Weights of a small transformer language model: rotary positions, a variant of Adam for these matrices.
Each number is 50 + 15 x the weight over the matrix's rms, rounded and kept within 0 to 99. Layers, rows and columns count from 0.

# layer 4 MLP down (transposed), 320x128, rms 0.0651, rows 293-319, columns 0-63
51 44 41 62 67 77 57 61 49 69 60 56 31 38 55 55 45 30 61 36 25 49 46 61 42 35 72 28 49 52 50 08 36 59 43 59 66 64 50 69 23 28 71 78 60 40 40 73 61 65 46 26 46 55 27 11 33 10 31 58 43 46 40 37
17 56 63 67 42 38 38 51 35 62 70 53 46 44 68 25 61 53 68 60 74 34 17 43 71 15 74 35 38 51 30 53 58 46 52 71 40 70 54 99 75 29 44 52 45 55 59 33 48 47 55 50 73 36 47 44 12 64 35 24 39 44 55 60
34 74 38 54 54 72 80 28 55 53 31 58 49 60 41 19 45 52 45 53 60 53 49 45 52 64 51 56 59 71 13 35 61 32 37 45 54 73 63 21 67 38 61 31 41 65 48 86 59 39 65 52 46 57 33 80 39 45 80 28 72 28 25 46
76 45 48 45 70 57 46 51 60 69 59 34 51 48 74 62 73 45 52 58 59 56 55 30 45 45 32 29 67 40 34 37 38 47 22 45 24 34 68 85 35 69 61 64 54 25 33 28 29 81 60 38 40 35 41 67 51 27 51 63 48 39 55 45
68 65 48 84 37 70 18 57 68 29 25 56 44 44 44 50 28 58 53 31 64 30 73 40 79 61 30 23 32 40 60 38 53 31 30 46 59 26 35 43 27 52 26 66 61 58 42 56 47 51 49 24 20 43 49 65 32 30 47 30 66 50 50 57
60 62 39 44 22 85 51 56 94 52 52 90 70 30 26 51 47 38 42 27 27 53 53 50 76 59 60 44 46 19 54 43 62 63 76 26 77 60 67 54 48 58 52 58 94 36 48 67 75 72 59 63 43 45 26 37 53 47 43 32 39 45 67 42
65 68 09 57 16 83 13 78 63 23 51 49 50 60 42 43 51 51 57 47 43 48 45 41 54 46 54 49 36 62 52 45 46 40 39 51 60 59 49 45 50 65 40 80 63 54 55 77 57 46 44 38 46 45 51 56 41 55 70 55 49 57 67 44
66 32 45 74 56 28 56 43 41 38 66 51 52 40 81 43 27 49 45 71 27 33 34 49 01 13 38 40 62 39 31 67 37 61 44 48 24 55 60 83 43 50 18 26 60 27 69 86 54 57 34 69 39 47 67 41 51 66 52 46 39 43 50 57
16 63 46 58 66 32 75 34 57 99 39 41 41 74 36 56 24 50 62 35 51 65 50 32 66 31 41 36 56 42 74 62 49 71 40 71 41 71 50 24 40 69 74 41 38 61 33 67 16 55 71 48 34 67 40 41 15 46 59 37 56 50 40 56
38 36 23 65 39 52 61 47 44 71 60 38 35 39 38 58 22 60 42 56 56 37 57 84 69 66 54 63 54 27 59 67 50 43 51 58 42 44 54 37 44 59 75 44 47 35 53 63 49 48 57 56 54 32 62 36 59 21 62 28 37 42 46 43
64 71 55 48 95 74 60 60 48 55 31 61 35 44 72 53 64 63 54 32 26 21 47 58 40 39 55 45 52 59 68 25 67 70 59 62 50 39 39 27 15 64 60 37 52 47 45 61 55 62 39 41 36 67 40 40 50 46 52 45 45 60 48 62
44 37 42 39 35 80 44 65 91 32 36 46 30 67 64 35 42 38 40 45 40 46 55 77 68 32 64 49 37 48 42 32 38 58 77 35 26 31 35 68 49 81 36 58 34 24 67 55 66 66 40 47 55 50 28 61 47 55 61 46 66 59 52 49
23 49 71 79 41 39 44 71 82 34 43 31 21 71 72 53 54 63 18 52 58 35 57 54 32 78 54 52 32 58 47 34 62 31 29 23 26 56 51 48 38 42 51 47 31 43 46 52 31 36 59 52 39 39 66 65 57 20 57 50 44 55 57 50
49 54 53 59 44 68 62 85 60 44 42 55 56 19 47 57 45 81 47 80 46 32 29 16 18 20 63 45 58 62 45 44 54 55 34 56 63 50 55 48 47 50 55 82 32 75 46 83 54 63 58 74 62 37 54 43 52 42 41 29 47 40 64 77
69 57 38 18 30 83 56 62 38 57 47 47 69 83 38 53 44 53 50 56 55 21 55 61 41 39 63 60 47 48 32 38 53 43 34 49 80 61 47 65 59 41 85 38 42 47 36 57 48 46 54 68 71 30 32 59 23 74 34 31 39 30 56 40
59 60 52 52 39 52 45 47 74 09 31 32 77 56 67 32 45 35 33 38 62 76 33 28 53 66 27 76 63 24 69 31 62 37 29 43 65 51 36 35 53 62 02 32 41 63 44 34 46 56 47 55 66 61 48 88 33 53 68 74 53 86 48 38
47 38 42 60 42 66 61 35 24 72 48 41 64 44 54 36 43 46 59 06 49 62 37 50 54 62 55 29 60 57 38 26 38 38 36 23 64 53 40 30 48 56 47 72 57 60 62 63 54 42 43 60 31 57 58 29 66 58 53 30 57 70 45 49
47 27 51 49 34 45 54 53 97 29 46 50 68 48 38 47 61 67 38 64 63 48 61 50 24 48 58 56 47 67 60 56 47 27 32 61 58 32 36 36 44 49 45 63 42 39 63 57 44 46 30 56 66 39 49 65 77 44 48 59 50 47 42 60
43 47 45 38 46 46 71 42 52 28 54 74 42 47 56 79 48 65 47 35 51 50 17 51 39 46 53 65 58 39 39 26 81 27 49 62 45 83 51 40 36 45 66 64 54 52 35 53 75 57 48 49 61 54 32 56 57 53 37 40 21 39 33 29
39 46 37 51 75 44 58 62 66 56 28 50 61 77 21 46 36 48 52 45 57 46 36 45 56 37 31 50 58 68 37 61 72 69 43 51 39 53 51 60 24 39 66 52 55 47 59 37 69 35 72 52 72 43 62 35 39 55 64 21 78 42 54 44
45 52 65 75 43 87 57 55 63 65 49 56 37 26 70 68 56 49 63 43 66 41 47 48 50 51 55 35 74 83 63 63 45 51 53 30 67 36 44 66 61 30 61 35 65 60 34 40 58 78 65 46 29 47 30 35 54 51 65 44 66 35 64 33
50 40 41 30 35 56 26 33 51 17 46 54 45 35 53 14 65 42 37 21 36 66 43 51 24 26 56 58 44 28 66 42 31 43 39 48 55 57 20 78 58 61 37 51 62 44 52 52 80 46 26 50 46 35 45 69 52 46 41 76 50 24 57 44
56 28 76 72 36 49 39 41 79 88 76 41 49 79 46 63 42 56 29 53 26 46 26 62 40 52 68 71 60 25 52 42 46 64 35 68 74 53 64 62 44 74 74 56 64 29 49 39 68 40 59 57 65 51 48 46 34 68 59 58 53 70 13 18
49 43 95 58 61 18 65 56 75 51 61 52 46 44 36 43 50 72 43 46 39 46 46 35 55 47 45 64 50 29 35 41 61 14 46 39 62 47 68 35 69 44 33 39 44 52 31 33 34 56 55 31 53 50 62 56 72 42 46 44 53 54 54 45
62 63 31 43 42 73 41 62 64 48 54 49 45 43 53 56 71 47 52 44 38 68 68 80 48 78 77 41 52 42 52 29 53 50 64 49 49 36 32 41 37 57 41 50 66 58 41 43 79 46 44 61 32 31 56 29 89 36 04 71 66 27 66 61
38 49 20 44 55 62 29 46 49 91 53 52 61 42 60 33 49 77 51 32 34 57 52 27 65 70 44 32 61 59 51 69 42 51 31 67 42 57 63 48 30 53 43 64 83 13 36 35 64 49 23 36 21 64 26 26 54 23 54 52 38 24 62 53
67 50 80 75 39 43 32 58 54 21 48 24 31 69 53 24 34 50 63 47 42 53 49 87 57 40 43 48 51 56 31 20 52 56 41 33 43 66 20 53 51 62 31 26 40 55 66 50 48 32 59 58 37 46 51 49 50 42 55 54 52 22 45 54
# layer 4 MLP gate, 320x128, rms 0.0772, rows 294-319, columns 0-63
37 85 62 59 56 49 63 82 53 33 31 36 52 78 58 52 50 54 57 44 62 54 44 47 57 39 34 33 24 32 67 49 56 72 50 58 61 58 57 48 52 39 33 48 54 39 20 08 82 71 38 76 62 61 53 63 50 57 48 55 72 49 19 70
41 59 42 40 45 62 66 29 57 55 64 46 50 48 67 49 54 49 39 48 58 94 41 39 55 51 57 52 66 59 68 43 60 39 54 59 67 53 27 71 78 51 62 42 41 61 55 77 69 48 55 46 43 57 59 66 75 56 69 38 64 50 18 14
58 48 57 53 75 59 64 33 51 63 23 63 42 22 63 42 61 41 50 45 53 49 32 66 30 58 32 38 56 27 33 59 55 65 49 47 35 23 53 66 45 67 57 55 75 51 43 58 19 68 53 64 26 59 58 58 64 36 20 50 45 60 60 77
43 68 73 43 08 67 37 37 45 60 47 35 24 16 66 68 60 69 43 80 55 78 25 38 18 69 34 55 59 61 53 77 51 41 67 69 45 47 51 36 68 74 58 19 79 48 51 28 34 49 31 49 31 23 51 53 47 83 41 70 40 33 36 40
45 42 93 33 57 45 54 67 36 64 39 69 49 53 63 41 48 58 60 58 57 65 58 21 06 59 28 53 44 83 72 04 57 37 52 74 34 63 17 44 78 35 60 13 33 29 41 66 50 45 16 55 07 37 54 43 78 55 43 71 73 30 17 67
68 74 25 46 14 62 28 64 54 45 61 41 38 60 57 35 63 61 52 37 69 50 28 29 22 70 50 31 66 84 42 49 41 43 50 50 59 70 56 25 48 48 40 30 70 66 50 49 41 31 45 52 34 39 55 47 41 43 72 30 66 51 72 46
29 68 46 44 14 45 77 58 35 47 67 37 42 39 60 55 37 55 47 69 68 51 40 40 67 50 44 20 42 44 60 21 26 24 57 65 72 50 82 32 56 17 54 40 32 67 60 34 37 16 55 50 56 27 52 60 44 64 40 28 37 83 65 53
72 49 64 59 56 80 32 62 39 37 47 34 67 25 27 37 75 41 51 54 58 28 67 46 68 46 41 15 40 42 35 56 39 64 64 40 43 43 33 60 37 31 47 41 77 27 36 11 58 59 44 53 51 68 79 66 67 51 50 49 46 17 84 59
42 61 52 55 30 38 41 57 60 65 54 30 28 37 70 05 59 12 70 40 29 45 48 31 49 62 41 64 59 39 27 62 32 47 51 48 46 44 46 70 40 62 30 29 69 53 56 42 73 51 35 45 57 27 38 54 40 44 47 76 58 59 72 41
32 46 45 65 39 52 18 39 40 49 43 64 42 61 43 67 45 41 37 57 60 40 49 55 48 33 12 33 51 56 38 55 50 47 39 39 52 48 58 50 51 43 65 51 66 58 44 30 49 36 44 82 54 45 55 64 54 52 53 40 61 37 47 51
63 52 26 64 41 50 31 53 30 64 63 46 56 73 54 41 43 37 53 48 77 16 60 40 39 65 34 80 47 27 42 56 36 56 81 38 57 55 62 83 57 36 35 50 58 34 49 28 97 52 34 40 43 68 47 27 58 80 53 52 33 37 48 40
42 56 21 76 30 61 27 22 59 50 38 31 23 50 57 60 63 45 12 53 46 45 60 31 15 58 58 56 61 80 64 21 25 22 31 47 31 53 38 54 37 29 45 66 46 28 41 80 31 55 76 47 26 49 40 62 47 43 71 61 53 59 60 60
49 46 28 77 57 77 37 80 73 52 68 51 52 52 60 62 33 59 42 40 64 25 21 39 49 40 44 32 70 62 31 40 08 54 36 81 50 31 48 49 37 84 58 35 44 41 47 35 50 56 53 52 02 38 55 62 65 37 14 27 29 30 48 42
47 51 24 72 51 63 43 59 47 42 89 55 40 62 29 56 28 41 53 37 67 32 30 65 62 37 45 55 17 47 40 43 46 42 66 30 45 48 60 55 31 65 53 38 43 27 69 66 39 48 34 39 34 46 58 29 72 46 34 32 64 64 64 50
57 61 61 60 51 74 34 33 52 15 32 38 48 38 61 52 64 19 58 60 76 44 67 50 63 36 38 32 40 57 54 27 42 62 14 40 47 32 57 33 79 50 29 34 52 41 45 30 64 35 50 44 46 49 65 80 38 45 22 21 63 41 69 25
49 43 33 57 39 71 58 42 64 45 46 28 41 29 55 41 33 54 69 55 56 62 64 49 29 53 66 54 80 40 69 29 61 42 35 44 55 54 39 37 48 51 56 55 26 48 49 31 48 45 54 55 16 54 33 75 48 41 59 47 39 57 47 29
62 51 62 38 37 43 53 79 78 33 43 66 61 32 45 64 65 64 63 58 63 37 52 55 49 33 49 31 68 67 69 71 26 38 27 46 66 29 32 35 80 44 57 58 63 44 56 59 28 55 61 65 55 67 62 59 55 62 38 47 50 55 54 37
83 56 41 73 42 46 40 38 49 73 33 35 31 57 19 40 56 48 49 46 46 63 51 43 47 49 41 39 42 51 69 30 33 53 53 49 60 30 55 62 60 72 53 53 41 46 47 54 33 55 39 27 34 38 29 31 53 27 44 48 40 55 60 39
57 36 52 30 42 42 42 59 49 58 44 46 64 19 48 45 49 32 59 55 79 63 56 56 60 63 66 34 29 62 57 20 26 59 45 57 69 29 47 48 54 37 39 50 61 61 75 46 23 58 62 64 32 35 50 60 68 28 43 68 55 49 35 66
59 47 35 56 43 33 67 49 46 12 65 36 75 56 60 67 61 30 48 51 49 46 65 63 74 42 54 12 55 55 51 43 18 31 85 71 43 06 43 48 35 27 64 56 51 82 59 47 54 55 46 69 39 47 41 42 70 60 46 51 50 63 38 43
64 38 46 53 27 70 09 71 63 51 39 34 50 33 47 45 51 45 56 61 55 61 52 25 51 57 25 08 55 73 62 59 22 45 55 25 81 40 30 78 67 43 45 26 68 38 87 38 70 46 30 42 69 31 68 41 36 65 60 61 36 47 55 26
32 51 55 59 31 74 28 45 50 61 53 37 52 49 49 62 37 79 30 55 31 87 53 19 57 49 37 38 38 44 59 25 51 40 38 19 61 58 33 58 45 62 45 25 68 43 41 47 38 46 25 39 46 22 52 51 42 69 47 92 80 59 59 13
36 47 09 49 22 59 29 59 48 43 58 47 57 61 60 68 38 50 43 48 64 81 53 57 62 57 74 37 37 69 60 40 26 59 52 71 49 60 32 59 27 59 47 49 46 36 49 39 64 52 33 69 41 16 32 72 35 64 57 42 50 27 46 56
63 74 19 44 55 50 59 82 55 66 27 60 44 62 67 55 58 81 43 37 49 52 53 49 45 68 61 52 64 37 37 47 47 56 54 39 33 58 63 65 59 59 39 61 70 39 49 44 64 48 57 38 55 42 32 21 52 24 48 64 49 35 48 61
37 60 51 53 32 56 54 70 47 40 17 48 36 60 53 50 67 43 75 53 48 47 45 44 58 49 50 35 44 39 59 58 31 38 48 30 56 38 25 59 66 64 57 63 39 48 32 44 54 28 55 30 26 24 44 44 67 60 34 55 72 72 90 46
65 51 78 59 44 54 24 68 44 60 46 37 41 54 71 60 29 72 36 36 62 85 40 64 69 44 35 44 29 58 40 28 55 60 23 35 41 60 27 67 61 47 59 45 68 34 23 62 62 51 39 49 14 52 30 53 64 58 30 44 49 43 60 31
# layer 4 MLP up, 320x128, rms 0.072, rows 294-319, columns 0-63
45 73 22 58 85 45 28 58 42 52 28 42 57 65 71 39 24 32 36 53 55 36 39 60 42 75 72 53 34 53 52 55 90 45 63 16 68 78 71 32 36 25 44 54 86 69 70 55 65 34 72 49 33 44 61 36 30 37 50 68 70 40 55 55
44 49 74 41 53 53 49 25 61 42 63 28 29 52 50 51 57 67 28 29 63 84 43 25 40 32 62 29 50 52 86 53 60 42 59 65 56 47 44 96 79 44 42 11 50 58 38 53 82 49 45 36 64 57 52 50 62 33 74 44 57 54 43 25
46 33 62 55 60 51 37 41 53 45 70 51 61 37 43 29 43 38 41 40 46 75 49 64 58 45 44 48 38 31 92 50 90 45 63 53 43 56 53 45 19 26 30 45 54 47 56 67 77 35 50 74 56 63 48 30 40 37 65 43 52 52 51 60
49 59 29 84 66 39 58 66 53 40 31 38 63 62 52 30 51 43 63 32 65 14 75 49 68 36 51 26 34 52 42 21 59 59 28 25 48 48 60 78 39 15 36 62 34 63 66 57 56 66 64 52 57 70 30 48 46 20 54 26 84 49 88 53
53 58 54 63 71 63 74 53 22 44 44 42 52 28 45 38 47 41 43 47 61 46 53 68 51 40 57 93 56 42 51 52 65 63 36 28 80 53 44 49 43 18 51 37 45 50 47 15 78 70 35 33 69 85 59 64 47 51 57 67 17 31 67 38
44 49 83 46 43 53 39 51 37 48 61 44 50 45 12 28 54 42 66 49 51 45 57 52 67 19 73 71 46 49 53 56 59 34 63 08 54 39 58 73 44 51 42 46 53 11 59 46 53 52 27 55 50 74 45 60 42 63 52 20 43 36 48 44
34 65 19 49 07 71 75 60 57 67 60 50 34 42 54 77 57 57 53 69 66 47 80 28 45 24 65 60 43 56 34 32 62 51 46 89 44 44 51 16 69 48 53 34 46 68 25 44 62 72 46 39 54 25 48 48 54 59 61 47 41 36 48 29
55 50 74 68 66 74 41 65 37 53 51 30 70 38 53 38 63 34 66 56 37 29 61 52 77 58 34 27 39 35 26 83 52 44 72 47 34 62 12 60 34 34 44 55 72 28 27 27 60 77 47 72 46 58 73 48 78 75 47 42 62 07 76 54
22 44 41 46 54 50 41 48 40 66 63 46 44 41 69 11 45 28 62 44 34 57 55 49 43 58 57 68 64 37 25 67 36 49 47 54 71 44 70 58 38 42 56 49 53 47 55 50 56 61 58 54 68 44 48 31 51 69 61 53 49 50 74 41
75 45 35 31 40 30 57 56 34 29 67 67 73 31 42 49 43 57 50 67 51 55 63 58 57 37 53 71 77 36 75 63 45 52 53 45 59 57 34 56 54 53 68 69 32 15 38 61 57 47 51 51 47 60 66 47 56 44 49 47 61 64 21 52
51 45 57 33 62 56 63 67 60 46 46 33 55 28 33 63 66 53 27 68 09 86 52 54 53 45 70 11 46 66 44 44 70 54 08 54 39 57 43 21 37 60 44 48 54 65 47 77 02 60 69 78 50 19 44 59 45 26 55 54 71 81 46 64
66 64 38 48 71 56 71 51 44 58 48 85 51 01 67 25 43 51 77 36 26 44 75 72 49 60 35 48 54 61 41 60 68 86 41 48 79 55 48 35 36 51 45 41 70 83 75 53 80 49 55 45 64 66 30 48 52 55 39 63 48 62 30 37
42 36 31 37 42 23 41 52 51 40 72 45 54 83 50 40 54 58 44 60 55 50 45 71 79 46 39 31 02 37 71 68 32 67 70 65 40 43 55 73 50 67 34 55 72 33 55 54 49 32 83 09 55 28 62 54 59 55 33 49 73 29 49 39
66 52 56 31 42 56 38 53 39 63 31 57 62 37 58 69 38 54 54 49 48 49 67 42 50 46 54 48 72 61 43 40 64 47 43 51 58 51 46 27 52 32 37 53 51 66 68 24 49 32 84 57 54 33 32 34 68 63 74 26 52 37 37 41
10 81 31 39 58 12 56 67 65 81 64 62 76 42 32 36 37 27 12 67 40 72 02 42 26 53 68 49 81 60 45 61 39 35 23 38 42 45 29 70 47 40 52 58 51 64 58 47 39 15 76 54 43 70 25 36 55 41 62 66 43 73 54 31
71 36 57 44 88 68 60 59 63 43 50 49 57 51 60 29 43 38 73 50 63 47 46 60 50 86 23 42 54 18 44 30 43 57 51 36 65 86 86 38 49 47 62 47 59 75 37 56 75 43 34 36 37 54 51 58 44 63 40 45 58 40 39 32
49 33 42 45 70 60 53 47 40 53 74 32 44 71 58 33 39 38 51 70 46 58 33 62 53 53 47 30 22 33 43 34 59 40 57 60 40 42 60 45 16 48 24 16 63 53 72 37 56 39 59 58 62 39 53 52 81 26 69 59 67 65 41 60
58 55 41 68 74 43 67 25 35 79 40 46 03 58 22 53 44 50 52 28 43 45 41 44 43 52 62 50 52 47 68 25 46 61 63 57 34 37 82 49 50 62 47 51 71 41 31 63 33 44 52 45 57 57 29 36 52 26 46 36 26 67 23 30
55 34 30 30 49 38 43 55 32 42 56 54 67 42 66 71 40 57 48 55 59 53 53 47 44 34 73 51 23 66 30 32 45 37 40 59 50 61 76 39 71 42 34 51 26 48 54 61 29 61 54 58 54 46 52 61 76 57 17 49 55 49 14 71
46 70 40 55 33 82 16 46 54 79 47 42 26 47 46 48 48 53 31 58 59 40 62 55 44 30 55 68 53 52 50 62 44 78 25 28 39 64 35 70 60 43 50 33 87 20 52 36 43 60 63 37 40 44 67 35 50 38 61 69 48 41 58 28
31 58 57 26 58 43 37 26 50 31 71 54 19 85 59 29 51 53 47 18 34 54 57 49 33 19 59 71 31 42 57 48 47 55 21 55 18 50 46 49 34 76 37 57 59 71 15 55 38 38 51 49 29 68 26 61 76 31 40 49 59 69 52 61
19 44 50 81 56 65 53 40 62 99 55 55 89 46 18 64 47 43 09 66 22 77 17 37 70 53 44 64 62 39 53 38 60 71 35 28 61 73 40 35 46 68 46 40 61 26 59 39 30 38 48 46 60 33 60 52 47 85 61 67 68 73 27 09
52 73 54 42 44 41 29 56 32 35 48 27 52 41 33 79 25 42 42 62 65 67 73 36 61 73 67 36 63 65 70 55 68 52 47 50 55 31 61 49 44 47 62 57 51 75 49 36 55 52 67 81 51 40 18 73 28 57 31 40 28 26 49 55
44 26 66 67 38 70 34 41 45 15 73 38 59 44 45 48 36 30 63 63 72 56 57 59 39 44 50 37 53 40 62 42 32 35 67 51 69 40 38 47 58 56 59 19 46 68 56 51 24 47 23 54 25 37 60 54 67 86 18 45 68 71 73 43
68 59 44 46 59 38 32 49 88 53 85 41 31 54 59 53 55 71 45 30 57 32 44 55 42 57 10 70 56 66 42 51 60 56 61 79 49 62 57 53 31 51 26 26 83 37 54 42 46 65 37 47 44 63 40 71 16 16 49 44 43 26 32 44
40 42 42 45 66 68 61 28 65 45 47 64 60 60 58 24 90 48 75 55 57 23 52 52 38 44 44 14 36 45 60 84 56 34 60 63 70 51 62 53 57 58 22 61 64 32 72 43 37 55 33 42 32 79 52 53 63 65 57 46 55 58 35 64